config.toml
hidden_size = 512
vocab_size = 32768
norm_eps = 1e-05
init_std_qkv = 0.0186
init_std_up = 0.0186
optimizer = "adamw"
learning_rate = 0.000756
beta2 = 0.95
weight_decay = 0.16
decay_fraction = 1.0
final_lr_fraction = 0.0
train_tokens = 500600000
Each number is 500 + 40 x the weight over its row's rms, rounded and kept within 0 to 999. Layers, rows and columns count from 0. Numbers have three digits each. The size before them is the row's rms in percent of the matrix's.

# layer 2 attention value, 512x512, rms 0.0358, rows 168-210, columns 64-127
118:531503509496521565573515371532481449417458488490551461485499439481535517503480522487545470477519482490420448500496563492492532561495477491498511565526438511526477457429527535534526484516428574
131:536515544484499432426493522499512504526592495563458538558437462492461514454477487560512502453410572532571430522500434442538493493483473504549504443536551484495465518534508429533482524463462515
094:491481588544464363515535524465482520520480469462494515502478519445463496552494497513507554496470469531532542497518460504562485521483508486512502506493480493533463569502514454487514462493487494
097:534478479507531511435497495516514437490472586555490497538500484511509477473419454456526474443453546515539455546451490388494535485530471521536525533563524531473524447500449495511470562451450441
096:472494477515497438467512506480505550503535463488408512483442501432472529549488484590486575582520462496550519481565489516555471473479521517455506463436499463525523512517534485488457465540609544
085:561503466515527518540554406541502483451479460439506610536480473462494554542469567466550506420523530469513529576536499467556485516517449509522487544543520496491523423513500493512533561476511558
107:551475500516491409537450505471482491458589477511513499494461516479471541508523531474445507528457619519534496443497457515479470516534501531504515481480532497500471579471492517465450541515492560
080:541482486511490535531490390487473471414493451482486543555491403492514626493516521463553459485417539567516487495456520496495480518478483529514468575546514443514508465455493509495559577473465588
098:605504464488544493507472416526488450397460470480570434538496480484524534468442515461498468423500482501470501479484570492446551547526478470465496604494471526567505532461430554551542571519408526
102:478488514503500571546554489477468511474532516469528471520548545572525530517557536487493540589565462515482555479522513620436527506480548449445485543479512482504484516458559536483513498504564573
119:535487477482488593528453434586482445445455525504548475492542451502556489487501496455518478462514499474446484521489541482465545531527490511468490561579458512504535464469507563533548550472461456
092:513503489487450491579416519476478449468508499500479558484373513461461503510514461523554472538469586473511452497579497504535476514500481550514498488480516452490509502494437496496418484486536478
113:525521487482522563564545409530513488439464507521547481513588432531577496485501538482508499449511460496461466502473571550482535486497489519465506576534468492596487497486495580545556501493428520
090:532517516514492489444555446548497530484497491557400563490562489548486474494464463482499494427443487464485488515525516479525544490474399502459460503582531557500501525555504431537515532441426595
104:501473493514544425413472563462487457567488483379502558519483572457490466514485500438532516469447509496492482484533515485539548495513454426543520529442472538484480448552386522511492468511488444
109:569520479514548521518472371467511462416444500498509414500484437523569609484458556478546457490507479533510538497501557479460531562526475498484551542501482488519532493415484507518472561474416528
076:553511497445516443554428520498504430499503465530559478485526560489507504489459515470499454515451444485485413494444516509443572509501551494527537540504449583524500522529442523504507516456479496
071:515481475517499469404606477501518538508475502502467508529529505503551514500451411505482486494482477483516597513462486490517522520521492465468519518541527536547550548506539475533513599470524544
084:548513523484429502511551534494525472488520492561443493503459552461471525444521469421425509509494535526526520485493422550501464446523527549452512459453558511512444505564447440496400467480554536
079:484496474442483449560495567460544490493448496486589495478512538441558439480449455550481515521568394501463521464477503517473573522537581430474531531546452547507524546481448554474487426505392507
086:519524520483558468503530503490456482492517501486542556466502471417504523428481573403439499506515492586498513498533481531484470478463533501476470572461535524558483539511468508561466450522531534
104:514520535486491486443556449433502539467525528527485502545435482489536580445491486477485496528485573513538523464436488513478484550494515486461535515530554462490520516476517443511450515482476544
085:556446469590554552546556449503522524485463437433537449499471472477538607570571554448511607487543471509553466466508517472537420505529498543448474500487497431577523523420595540560520517572531607
100:513444505506464467556505580514534535585536462550534494471509494467446431512521523551519554497497469484499395501515502493494475431488501590518478446506527527508472487531510474458481475496517485
100:553518523468453503501455498449491472498479484556591439431440468461529486507495479589570498567593505537532436462468544381459463472464521525520485523492498476473524525554626481464524462531471508
079:437505489521496453478574531489461477517612578526470480492496518466533447524484448513412475502436544480574514503513512517577455413522438462472476492498479468422470495532497502518540517528423503
082:471507460516563517435559509504488482540523536472509552511548435470493445432455518400481506446483497518512461508469478449506512515518535481535479502465555517516546474508457517542495494548455517
094:485511513417499454495475571469568458554461479466510475497532522545451452516478475541437493494503496496498516491535517406511455542452442465560510440497457477539558501487457475414501436492431470
087:380510459506477562443548475462518466523443443454541518490594498533463471525519497526517511541524500531516471523498505431503498486420454530496505521514469515479560489510489456600571482556477450
101:425497455505568533439583402492522527481512514517535518517460446490508563453506545513463546506482500551520509529496590520509509540502615512523448470455505503492637469450431506518443470566510483
104:422501479457508456554527498520534555513492490471451456531543514502497492507474475640474491495502504470459485534520550514541513531549465463467483486536460522558552494481478460538528507496389523
096:580491510446489456581549436450536503555434474455428556505513468489517448541504496489527506493474505549480511564478466371513482538483531550439528482526532515532502437469469527559528505507392434
099:431481528510560586486497449496473541466621483489495535545471440415491470437451582497573536486528518516559537508532564443488573502442532529506490558470479523496451452603511483502460465476528486
094:425477474525500603480541460523493596507519542533480509508485516545471475509487496452552445525449436485492513521586491536546498484490447487533472530488495476473532462469529493546555479459535445
094:583515490476507468547466472471528476500467529520480545519491527493473460529445493497475526446506507491477507523531414571454492519555543515479482469476546510501501547509419501488502469450418458
088:415514461503481476492490572517510482483497511535539524517506533456461437570456518480436503482451487511506506423530484494426554484521551513475437487496506501541585547535489504454493506534464484
095:512492523532461539463524484594489479475598472508502584511491481493444499542482525442547537477424578525580573446469490426534504468402521522498492525522526528495523444516524520449484511512512466
100:494512513509463488443483574531450510498573509535589518476505478563428490487523486466542498545477538509576522445534474544537458454425463538521482525488475456463517489539521518474534486541612517
095:451508449459473555461568412419510540474514559530472517502453525515493474480479383517518499531512493537486521565493552495463457416411483489407486385477500464565587396448479492547529433456473472
104:520508487502572466461520484521535487548485522507469489487512466562490506522513494541425511438508466467469423526542468419532555537532492519562511504560496518538493498484484476607561451510451434
104:541488558486468414519480486528482504466500471489577483525458490442458540483487521429540472498528519506524495436465463523457459456470435479486480466443511495516457482503504498432458533487519555
092:594490513485489383467508498505508504483461528454478478472480545476470507539483427525447457466506531513479565528481493551500515524478504474426516479519520531501536489495504498510522522499459534
113:388529571482491523519543503539479519474569501471570521510512550481436465478490488443551472545488478504533531543536511475495484448430464529512469500460528496486504427541521515486594487550593475
# layer 2 attention output (transposed), 512x512, rms 0.0319, rows 168-210, columns 64-127
114:516532466482427488496533536524472541465534484505503501490563574536463499504561529479478514485532530486537489513411525473551491500507516513494522514487504470488537467508415463418504562493537485
124:489504480444541553475486481508516499512465514469521517452469450455525473505500505434485451553509455479426512519540523501420523477453516484434453482499491503522447490482571562511531468563473477
077:486516480564499553526446467491541495466508517499497501470471479513462557481446519490519686613498515515460487524554497503581465502481502464478507493494541432499505557465575513498524517484478480
085:504503479409516496469620485505505495516486511465526492473488493482512460488504529493493267513560498498502511535511484496397504513511512520452459461511464589511495497521489557511491507504521511
074:475510494570493497544468472483537549486489492488536527454474471537496495516498536487532688542509477543474486484488491476574474501531485495487495491484515402510533501496568540509531449508421480
095:506506441533500529500598491522513559447534484522535501457509493515530473500563548460482600594597525515485502492411517457560477500505511522410509474484475339532511472515539549479498469505485472
120:511499562516566545541411491437500477524529537506461525479485452482515499549459486552520525515402458485472466487543492496471518479501503406566498471463534518539482533457526437568567500574481466
091:511521440548490547526549514532518550453565490520519528477524506498489504519560547447476636583575560473502509524422529461612490488504487502456518489498474343525484501502506506464513515534493492
089:508532487427459516508534516491481487494529516511469506469535570496468484505521531507510385496465536466512469512453504451528472498528522490538530479523495581469502479522432461421496533474534497
105:502480520581488447565354520458499477483524470541446525494520496509461543524469471539508619452396517515541478469510509497614487493508472515564528495482506504483531506493458427501480531503521539
087:507510483463510465458614543511466523482555484496508500532515551501531507507528532497464375456526563510559512492471503500485491506504539520489512526498473528491492463522413476471450529491551513
104:515519564472552414483452508472494525529483514502485571501510468481539464505589525513463439401441427483483496495476492469392508500507527476528454465446531511532536461521495480532548466591464460
094:516484488468431490501479543513478484487503503492467473510488559519463524515575516491498464470437548471513467518485525470572469508496500494528537514518456522451470489500435459427493565486523546
101:503459421391470547458593472590500502472467477485542459445467514476530468494485557470489439558581523500494445527470519447464502500478528518432491481532446485512471425517555583439488505492494447
105:502592477529477497551545475445531471505488585479510532483516437508482488450517505514484362450540523486512496485457519505507409504482489494448557487534535563478510511544525542501535517534504510
104:530497493407453510531538519525489537463550465516519502449521593480496446486481518487474468511551548481490483508465513473489492525516504488488525492524446549508497465501465503465481532462537523
077:488516518432479466503485513483469471512478519480466461505498531522485450493496508554517272397424496489505508493527496496447492500532486486557507496510483652440524476514438458499510530516498499
089:490459421512490557489538480533531498480493462502516489435495495466502510488358533466520514611604559535500469482479509447570495512460483533438504482499474508488500484505553586499452473453498454
098:484469586464571489479422492470473437533460523509514501510452453468549456527490467555533446457431431504474489515576486496351525489488485478559456481487509552504475503455530513576546502546472471
087:503525539478476462506445521484490450519477517467445458517498533517438563494391491535526379449414551529512471494550478509504482500508492487590507500487543671433513505504453464474497560476510482
099:526532539522477522525409498433488442521481590478451547503489426514464496536556463541512530492346508468498424490523526487524456468464475438557514468478576533475444523455472475513545563555499525
109:492465482467534567524416502483535484502533482509499507390495475448499502488404478505526499579508501497492480505574520482445537494448488474511495479511485581539476517434532587509507527520513505
078:509511473545499503528500501525518551456556483533534522482520501500497487517596550473491756549564535494484528510460505483573490494497494492453528514496480316524492470508531513478511474481494451
118:494498572513531477476398509470464476544447546469468481554434473491498508521553472528506517471375452490466505512570462541462527489515515451548457512470537499502469548476513445525543475529457490
110:451487457514570513471517505557503530543491482484407534570528585539431540500497516420438499460478499509454513567514464586533545550507477531483520510581483556476460470435454471515580475494489508
092:522483473514447504543504452509469498483438423523497477544507499490524542473569496537535496478534522490445443561505575469447574552492568540524513509558531503527488467511476470487497474442546445
090:507498493496442508550491507530514569424510488561481476509478510586512547587522479586490479518515499468539536512506548504524473483562484494488524468484454462515477529534478456455498516463550480
109:524467482522529577477524414514474467495497548550497502574522535440563545455510509469510512486497525525501526492472533565467583500549526563462457575536606533479494549523531501568508532487551542
095:562488527505547524599464495557451523491516511485458496527402473472513532459483550468468519480507492478520510488449513541481454482604550480509552490490511483522426496477506588434456527454593564
114:569503559501488452512457554513532475432501529506490525511548520515486483558493472530547474529504519472487503455510449440510490433527412501534478510451528485536406537590514457464530519454476519
115:609465531507483528457507485469521447500518524496571548442494464483489517499510525434525525512446482519550485478484451525484490404487553494508520498426588467463454545525486590466414523506611493
109:454523472522539532463463538507530479411531579531573462476545495521453543434495514564492511496493485487500533420489532592522496479550503448517482520437485480521505584517493458497483525546594543
111:492560494478475453480444537523536478570414496515505485433491521594501488537515451464462495542485451473451510505519419553503461505565456466504524445522401493456528481421474491522564499504459484
110:531491503491505435560453561515472466530462408409487486462501487439529560456496511535426527484536547500485491486467519467460475531520570491455539421520487552517456508538547552464438529530497563
104:476448496505551521419503553506519503471493509418560498414506467501524482465492552489571510521493507518565552401470515485548486479440434438520480591444480515525477535478514508514477540539526544
102:541494550492543537472493443462487525499508498423516529477477506501581499420508546509561535485482483511540506533501488486497441527478424508581491538512510506433418434498488523562442549483525490
105:451532495489534509559477509458485479502420512478496410488525514481531472439503508558538497523546473486432425522546506570468517603527513491525537468532415494457453466509526470571538476502464519
111:472520504500527521585501445504477488580454450511366478571425543457600499451485482484457477476500443519430457549467524465467573589503517543483579477559467507473483448434542488498529478426427508
104:525453546516567497513446568534521492500446455422502511521548523487446540515495614444469508448493510467519473427500440476521501597554514496546511568558476530485399557534537507473468521543521548
114:491494490511449532518538478454533523461525494532524504518539518436551535473490496493546466527501530539551569466411570562465496460524519528456457465448538473509506552534493476447437528474546568
116:454534463482515583490498518511491495549483502531456504495508505536474478512505493518496531507498442472483464516565493495517552572489549492504518535633471507457583473472526494522586458504496473
098:456484469492475543488520485441524478439528481568509485528557441524485487521543522507522531515505482475507445477514544469549531501472510538527507543480556483498530538512468467519530452517517415
117:526487463503501545538473512511452523559407425490405490512438481528528539497491500498464500480522494495487448471517478522497510575528535469493568494579426499469493453464514508489475499441478533
# layer 2 attention query, 512x512, rms 0.0311, rows 192-255, columns 64-127
136:518444439478594531478522496547486446498464450454559470507493467506507530439467453488461462541450513476486458482560583453465489445476524550468473489477514510477492522442491499553534527548487543
151:505463500503502546456577543579483527487532553503508564442526447526432516497503510387448531526496514419492499429548506463518512392506444497515493572525499517519472555539454535541550492498506488
152:427511449571521512463532479575472554465498450522449493493425492508529526485520512552481507437500542505513472527510536532532535495432522457492501510439431472532490408420470457497494509502482508
146:487498404492453568578441492410479460388475543538505434560478472482551493464515471561569489549507519534513498452504468526503496597492550482525500490513438469540552522445552512516502467482526486
143:565440413512502447480389518454524487482450425508519507530454406475525580485536513540456507503515534452517568500522590534477500470553501534475478494482482510512435584487493603488501573453455544
140:436517460524538511542478570480497527466489563510471538503469518500547536487490492491514479505515557489541568457428572457512466426495465448474504466420431525520418479502514532470516525553426537
139:456521477490420529459515492555531460472443517524476529506494527508457498513475366498531526532437539468481490522496471463491524384475519449547509488507430498474429470445474479484485459522515518
157:475492519487538542519446472545502509478485510550570457463497505525591517426471508503486517546467436470557474436555479536484462526507505509502494561500460517475506565432509556471523540543549515
126:426570513538487480469508418508522559489545521520575478580571569494484516538509536445585533470457470511500439518472582538490486576520490556537501523501483427507586540523414455501490523580498507
150:405586470562511467461568558496489502503507503536441466454509529485460530444505571530480491451527502502492495545542510470466503451492488396487523484498466478539595515516485429491533441571458499
150:501463549496521505426593505595492517511477442437514496482518527475530470457461488460425495499532484511501527467457487469496546522518448510530469460482491516558491516474527380492507536493527533
152:562473588482439485506477541480545447480544528469587521548518459489522489510546499468474517495490521504481413480489492452481530524510543547441551583505550491493439475542494523506462469504457513
157:470493468502409478419455539540487488495478463524588474476494515526506533599487461486385502515488487531544539407509463528494545472543510452504493533516454538521537616480486529471505514480507509
130:493509510479542478533522462416520571483523515508551519543487529469523566532499487515525508554440515520469492473468502599533496590571492457509494577485494495485552567474478559462525501454545566
136:526496493545411557480391511531492457353545522524499529512401405476529501485468459490543551529525563484479544482512529460505496415454581496497511511475533504489526403511523596439519501483446493
164:505484565498550506486524477552507515501471427547498455560515493439555517489525540494475504492571474439486511444510479541516613536501477465554503583521491507559379561575518473493412513451504568
150:464504478466462434496548466506528538530487497494442500437475533483503497484524482466490495545562519429484475556523512592521437429474421541401489401443513515511523455538507411506402433502536469
159:525491479453443440581424524515522500543527468531503486496519441474431516482503559486379485518520456422530534539497532489533434534531545541519488488509520508514571458499415521524498458559481515
146:480484481480454452462533442391509527513541491477510513539524478484527520578463536447484505558493567503512496506442491498502484484597519467500501501510527509532582521490484534472480455481490538
155:478460520478497530460505473519527485559509466537472473445555472536492492531526495496458516466495503515504449480564477449528526527535445562514502468537518496495504528525564459518474469482500441
138:518481471499561528580540468507462485455478484520469476498477506473552507467461513531457457515570487487462529491517521506497500561514562492405485502516489480600570523494525510523572476490497541
137:550469478469446425529526527523542522562515473509446501528484484534485472519534479559464454546528471484469396550499512500434473500450555513458520437528528520531491499494509484517567518466502505
126:541467511431525497494458499498499512537494449447492539454427440462573470472491612507417464614549496506574463534518534465447495466534545551465487444510559548507538533549569539514481502484522529
164:421467462544412548521499417477483575433423522504573507460472447535463470497508480509633500537435532512468494540531517582495483504505480585441491544541471478515572444456512568516521518484534515
131:506558505476493468480545506549519467507515503465526532489574557545443537539546536449479506512435479499522528558516513494499494510519479549458470526473517458484507510487439534500553524537501471
154:575524459506483506472532444484482496470412380486499474491539506514476496467552519468545521508473467473398516505544437585494527444509420456424465485514485513489483486561453511462508545492534586
160:501513533508481495503509525554499570525581489549419500487498526571513514504501560526446496460474459432501518533544508564499512538543489524529442537552525496457488514451518518534570574498566540
152:530523503531496552458570521460486526469502506508443537462476470542537522462496468506502503499472535511540539511477421579505453451522438488563524490475508492494456506469459434507454538474515547
142:422514523539425573489511423502468527437584453496477481490443479506564500484474555588570536492582525470532450498524594456493494527437539497513506549461487458478588435508548504491457441485472520
141:508467485505524510513546489459456498542543507508437516512461522488514487500475538480440457512462573519504546532512499527521421467523489471459474483472508544497544416578483428434415495484537480
140:603529549492456525467465390537466525422427486470517555497484549487477517492490452525551547584484513488577475501464462543487464484498442527465490457489534484485428492549497531449514499423501519
131:465512458569517545446498520412525567550526606491518614432524461571446470497490478455440509442580502508512534520592529494523409488464505449535487512505536525488554470522477504560437455532405537
136:432498513511502546521520472587447517471499387509519480578495517441567561475511546457506506549505465406490499476499572537498569542498555431424450538514420489526514546514474504524515530518471537
130:484518526537546515491491495484497505498428503575505469538570531467468535540518457535584485440471454519536524557505518554531491544433500557518490536485438451585501483501489425548531526482504455
147:431498497504503434507487543550537606546518484536527446427483515499488487457502450534512500508521486526415528457502556485529485434476461477498498480459430489533501512499523419458420545531425490
137:489496533544472516437490609554493545475484549530565466426485494580454492501518465569521520465546459460505530427581533478499473459472547494552472560528470473478523536488523559484550503529482475
153:468460531537477450478572464481492482472496533541567398584527485537517477504515517461500505469490470453570425488519522458489519551510520510474518488508479496551497481435515377585517510566451469
146:523515517527518535449503501476515472535536482554479544536523519529476597460520504465466536500449554568533448496472470457499510498478524490520482530481530506439521616526468450495518530576509549
149:523474509484447502513437513511494545482485480500535456524489485530500493528475537546474483557484535495498528354527478558502465483522435553441492503596467540496462568524556518531506593514483555
161:507528458459511397523501461475492465497426492555561476478568489520469531469519481488514505482587460513481461501471434527438462496491528555544542457464492473524571498455475455475485463580586452
143:477490589529460493567431522508501446463525570533536477562536487453458502544467463542474541500504543412482478544500534487560489467512479508490523547525511478498453505561519456473479452556464524
164:440493516479517492424579491521496448442535542436550452512486508525531457470529575461458476513507443489540488511510564500471557520474502483536484472429455508491514430507552470419481449542559493
125:449508408530580478523566504436499533565485508438519507450512515551493484518526531523435461504524448568451468489521522528474491536535488458464514515443495538599522532498441464504509429503466540
144:533527485497445385464475550438522445513452422507541439509500497456508532471590524605486503466552517518473460537440483511459427533559528425460525430416536486503535539505429470446430520547422550
138:440511551496556541441497516469512511568472543498534546491590490527491431479498485493534511479569510471528473552503556478492471505490520542582470507544531521423470550569509526487440505525519546
139:459469489493410523484504468461507547531516458498480496548590554605484501516520417527574518464433517488513507464467446506486553532527436556532498419514497500485462478461457508472512490473510488
126:533540582533418516446464515457463483454571518499500456528534485550481503479508509461516504491486543507537508521512418516531439480497437497548522447474524439496510431578501430504415487526519493
155:529478490510474500549490445490478505470526480560473529546486540456534461484526472558541489482508585528415470494455494543480445510526478492527511515503542494468491546437579467527453547556484473
172:559486532530452453488462540450500450478423511507552537476557496411447532583488486470563515471523498469533563468517476561504507489540561538514461528546537502496489515546491519528400458494501518
147:604458531488550576546535529536501481482537460563441487501484525535552560405532567544480490543512393411481422465528436547513494491468458499514521510486494504492436434475524489501500542475537556
145:516515495464513574503492445549521452380506470524492427527464515422525500468476523595546506527481449497460523563513544500507563471510519476514504523433431541491490525561521514402476538489533540
144:490476518513533543466462542568459522490457466527484441556487523565550529552475570498463520540623473444444495509495556530490522486517480491469494525477460509491466518399514506428566486437495475
158:522484472504406507541509491472585504518476499576456372484538488507499410594483447483525463495518504508478536530498487502506506498447511556505526449592485503526554476413540450477512530450505495
139:493506564486465523448417473497457509508515544460465588508467520498475451493501520451531542502505572496571503528491508458545466473514477498545482477479537480419512453545542577575458481559476436
147:526537538514480500509479551459465442520541506517458462427478489530487447497594500484521511478559480452489439515493543444524455490454481443482554536469474482472542530512532456531556482539468499
147:579488436472464571550466473496491423414440531493490563548531551490515497532451473473487514572463520502515574428490444551491457489463544520474475479533525480463542447476510548499422514473527483
146:417476487547492576506482523521511540511496553577508462524506491517517507514486584596441507468493553436579518474466539482482498521466575546494521523559456482466566471430529461418516514505503498
142:491545556488515481511528448524500512558597483563397556470550506565496469529460482472467551494513476508520513504483472444518515488510468505531551481513495480491562550492535399464508463473472488
147:481466494565537615423539442512490490450503543553475508540445490520442500492538356463520508477455556533462534488525548536528516453385533472426461575544507494521514470504487513523567511435534509
140:476494526503441436524511512443502475611535545459463436489481507560473524494482538475386473551488521511407477501532443549500408529619466451530472503523475495433515511486445469492428439515483553
136:531518451485478488482549471447538460535506510476480496482493430436519495539494479454547463421580535513429530512522513578438545571444510486445536504550532563579492459524515529513430576452474515
162:519500530465524535519480456459534576528471532507521487427447480473592508516494502475567504581520420518488450547508542465493517464512482468553509562428515471435486480483481510494500457468461514
143:537499464452486463520401511578541479529516468532436510399395480487435460467449467470422506498494495520427550527525442462540485483486475493486500454519448517443413511471501565542458585475505472
154:581531498480499471543465627525505501529498522558456537467545487524579499504490483510441515483575542460548492454548437534479445465468569544480524453529519503528529521523530540496560501459475506
# layer 2 attention key, 512x512, rms 0.0301, rows 192-255, columns 64-127
133:519474474479553547508515518547529389504455511476502475480520562549517576454470442485473462557504484510475437451472571482447532490543536529508515512481491577467504541443492509543469504523484551
155:516465484547502558482558547583488532511527561462477581456531449483432524457491518388458524463502523424469519431553484473494509391523461493480457568524513530525468540533449499534543500512523479
142:445531452543484517455534477543485520490518499495457505462469504502512544458482498562464462441543515536509451522520527525528525504421485446481443496465381508493489457441431475511478522488481540
148:499548444440433574600492495412482506415510519500501424511533476518511491447522459545566515545533510494539459430500470568502460572489581490530536511524430493515536548438561517494480444459566494
145:543443434545503460435401513472522483469434437550517502527479451495530601446505501530438535515491516494509567513504561541458540451559480527462450494495445492502428556496494576463473540474438527
142:462493495565557500530440561453469534472472516520460542508465469447520477518474482512451463467529538502523605467425513485517467450464470449436508481458386509491445501520531549473536516538459509
135:472535470478381526504494491555493464499433476523461512535479542511484496501477375494564532548460524415492495583502451471466522420504499465544558460510447514521467478473474489461527397500481513
150:490534482501569571563446482569465519489481499574553474513483529511566527400487544518489527540510443494573478387582526538480470522514478473508524562520465497504494547456533536476501533547553505
127:410489485543490481481497453536483597516523491508569513560524544484451520550492588469536529466452497537529483530514533527520486551518484508530495532497502424506605462525407481509495535589495462
133:454569446560542509419546582502469525523474479560478481452475515511481549430532535526508543499494514489484506544510502485487538470470508419505518454517425455572599515539528433525499418560466512
146:488473566482508503452562522566501487521470450462517478472494593475523517492460492471427493533572488521491527436436554469524552497526456530520488495477487520536480525469551414546495547490531549
150:560440543512449506523484544489525439482475533463529531570493444472526483498509501487482541467457528489486447482475463431442569537492539565444524552497613471504456470580491491499457487511461489
164:430491466527421463431467532539479488483469499523579472462454500504507534584460456495407477489454473551542549416490488520526600487526479443514477550513483539498544580502505484454516519502503488
117:462438458541543478511460502454498592484485500477558538542427505446548594534534480534442561526451512507477517456478540611560443536495496479482479583490479421481493542522452557502551527494559493
136:518505495503390538512469507495474461424553494516489504474435439485519477499463488467529522498537592445479550498502479457466472443475566487515504496486546535493518449493545578466484495487467511
152:523424545540527510485495489549498549489472408544484479560486488406565535478512534529502543487514442441473536454534469506498619516503479438543464582545474493515359544593550494467451514480474538
144:499471493464475450441551480510539529526477534504477480445478547492486522497513433505497529551498514428503502518517507575580454447492455551425487404443515496541541471533520444551441470494500469
157:539449432458469440568395540509541509538509468532527502555487430483441533446487593482361509510532463376560518534523525465533406546533508536509486504511519486515573436503405552519475474533511511
130:499455447516502479494506509435526480532511478433525516556489455510521525514537558472463599564486606434504499514488504518516448523600550496478507518508553437527531551498489507506499455471478507
151:544516484489504561460489464541542427525497491528509492446582465534486531506559517473488581461485505515522385480566530439537499567579465564549478470552502484532503569535575454535462479471487490
143:525483489502585541522549503486489484497486498522499460526521541483533532481477494539422489534576502535515513419492524545514465548508567497402518539542500477554561553493512500507514451485495550
130:534427508528430461499514563510539485540492475508492472540472511522488459528558488567476520512479457474482433548481532499488475501455553560439486447540567470477480498528513472538554501477507507
129:528428559425507474488477504478564510548487474462513543468520541501553483481524601531448468603541475499523435489498596509462442509558574584497509484505555551523533555528550537484458523490506555
146:451501476508425533488533414496512566472476510500560465482489456553477474510487505511581491552455517527485453518497508603510492506497497562447468538565478489525560482435475508478524503482515495
134:515527482484484491484495523529513487516532527479476526504488554545439533515501531475482495541417481538530556574569507478521516520471464530428456505508557487498506479458394572527555555577515430
147:550558466462499505470560447519477512459416411475505489444568544510469494461565520474543491556490479443415472517550444584425534430514423456457465466491519555499473512495400493441503534478540594
159:514509530521479490481459508584508555477541533581440513510473510534547537487505547524440519443447487455448547533524512548531530518544510500528466526538553460416505471474539514518621579502534511
157:526549443537496556478512514460501527487519426507449512460439440529504541465575493516537527553476560500532569508498413564534413473520427500597509485483482489491478507479524457522459510453527519
142:433472552519433586502501447513472560501579451505458479513462462501558488466488553560604503501586498446562457442522581449504483518437529530549500537455455458480549433518557488488464434518462512
142:493506482444556520478539484438498476493550545555487486490489498496522491528484504484449419526492545524483484557491531558511447505555493452481507467458449552511544476533455449472394482449440489
136:547484601472483468488467451526425531460479441463493542471467538504487520516479422531553488586513500472550494493480451544460480503482439536473503481509527521475438454522495488440537462467497500
125:504528434555591574497510484446542538523510612493565554486522483588436519419499497474477539484541495482509534463618554492561394472525507492567485510573525533499527493498462490556426425481394560
136:405512530483409503515552489565438543481510437510482492540507544433530508494461587448497469551537478429506457437483545537484555507448516404412461523502402512509517551513458512499492532511495557
132:479476548522545498514513505481462518500470516549496456529518509471487519570496455507535446454465499519539550578464503522575500524431496553465504522499407461530522455528471497567555574498532428
148:436530483522517473475477552568534610513526503566491456452469501500457475459456436478530472514517468541446506484493481451533488440458467478476510488478449488540496508514506460494470526489427474
146:511528489537504549461510586563460565462515520515546471440493483538473447497518508504580539462537453495545535455574481483518440474504518542558470556540491521497556525479561594520543457530517453
148:503462524543488483456560494493487464480477562544571446607546503557539453486539517472502500478468497454543403477529504461530531542484559486500503494497474498524487535432567384551533509533431483
152:499586539546485513453488494493507473486523468547463537560511492526492598499513484466478512453447529599498451501445490475507557491512513500534489485487563475457486566510469460481522565577493544
148:511498532485464507515477505511499544499484478476518447483530520559509475525461548508494452553480483511474454355513490553470473492539466530462499511587450547506478646509600495475484532490484579
155:501554470470527420512480466496488467500409531590567467475567471536480532456531495483487519501531507527490451518503422526451442480508544550562519446471517469531551466467491484525481469571578436
140:508521548520476508593470529516439431486480573513504495542539498449453483500479491526473541528538576409505476572565511502513465500548470524475500572520528458475483478507570456472498411578472516
158:463515521500546515454548457513507420480524534429540480508483493530555469451558566494470516513520428523531531532470569502444576516491561502517491483426437506493488454479549448424491439516545488
123:473483397591601534486517525441543497549481513486555483495509552562512546499602499513443565504518523532484513431535535546537493520508520479497494548460493462542483516520439495537484466461528519
143:539499449532459448475436536431482436518436435493519476518489506482494502456610521585484520465492531506516497516477504488475409519520538484455474450444540451494479528526446512475432512575445554
142:453522531537545569458515520462506503533452507503498571549546470536497478504474439506529476475520476483491505562529509464516504507477492562574477501550528525467487531554535476522456512556492529
142:500430450464440506487497490488500536530512454492493508534552556553439460536547408513564492500428499464528548478509471500485505518554417544524502442532523527515484468485449515484531502464498479
129:527520536508426507460481491484392477450558528514487485500477452500456449489498522458564456485494528564499509552483377526516433476500434515542508445422522470532507421529522462483473492512496481
159:495577506499466522519504452517512489480515466565498493550507568474501453504495492575521469474516589515410454489450517582495429481556480496521548527478522481441518562463569453492449552544480489
166:550455528519482461493501510462489451494419504477552540485535556450482547560498529467561514450499473478538531455541487581497491467540554544519477493524530480532484499542494493511405474517522512
143:560469511511561615518519502536476494506520470561475493511491512566533569397541545534477544537524408409514440453541456531508479501463453510520541519460540525482443481508554508535472552469564510
142:518490503415451527526482467476486535429521461521438426485436496432489484491455513535510455538488475465459555596478502495496577510489495465509546535467454564504529543538532524405520513499564558
142:498447513538564526459390548553419520503472480540475430531433532521528529584461563504490514569620455453495553500509547545499542456468472505443526512485421504478453472478535505449549487472502469
135:515500450525410494536485488492578511535457510540477392509504492507481439543503460504520521494467486448471563551518490485562521500533498557500523431597511472550537504444566446539529506468496511
134:473517555438433486519460495498449526467537491450480572447447504502467458519460518466537480493528533512540471481480515455478445459517468530565480502473556560458495461518515554539464470548454463
146:517531529523474529496454523481457476490526558497464453472499504527513438555580491475507484437521495480518464540511515452492460486457488462470495518476469459447507516540529490531553515559467463
140:544456474406464534552493496467477477455455488498472549507521529482522526577438467500486500585499562475512501395487468557475453511445529516482547483542546550476566410410511527487451470448525525
144:453446465594483558500497503512545509506521558536524463526486491527525531511524570569481509440493511434537522434511589474527502547473557544488518533601428493487519539451543479471511512524518506
129:480494505574569510515469488502522468525573516538449579515494496532501483535511501491499598471490469502534541496495471459592477475518464506482547478483488395487554494505534407482537490511520491
137:477450517524528588429543423515459499471547578577474499522505525518439503504532351455533437483470535569428496522473501545515540428421508472430425555537486544491530480489461514507534554399525519
142:490575485519493509492477533470500486523519528472524462502510523552462540471504513460406528552492534485437469491547482578528397521602469448480480526502496464457504496484467456484446453524487526
133:509491496540478461478577470455513451533490512482497477478467484448540468532476459494515485410537535506404574538502485578470545522446515491447529501537554510559525500559503504487450526487488488
166:530530510432515534522489470469501617544457529540511459457469453472571492502509480448537515591517461493504461576530514486485543435507518478588539551440485455461460457507497471487533450500494476
141:526545484455426440483450505547574466502516497524428521439413498490443482459447441503455486470450483495425555538478435445546482493503488480519540472497480490434491543474499539512455583486495484
151:604544488484518492548468606518465495531487525508503531494580480520550522511488487524469553479562553440550496413587470519496423439503556557505515468554522499537498532526536535500524492445499495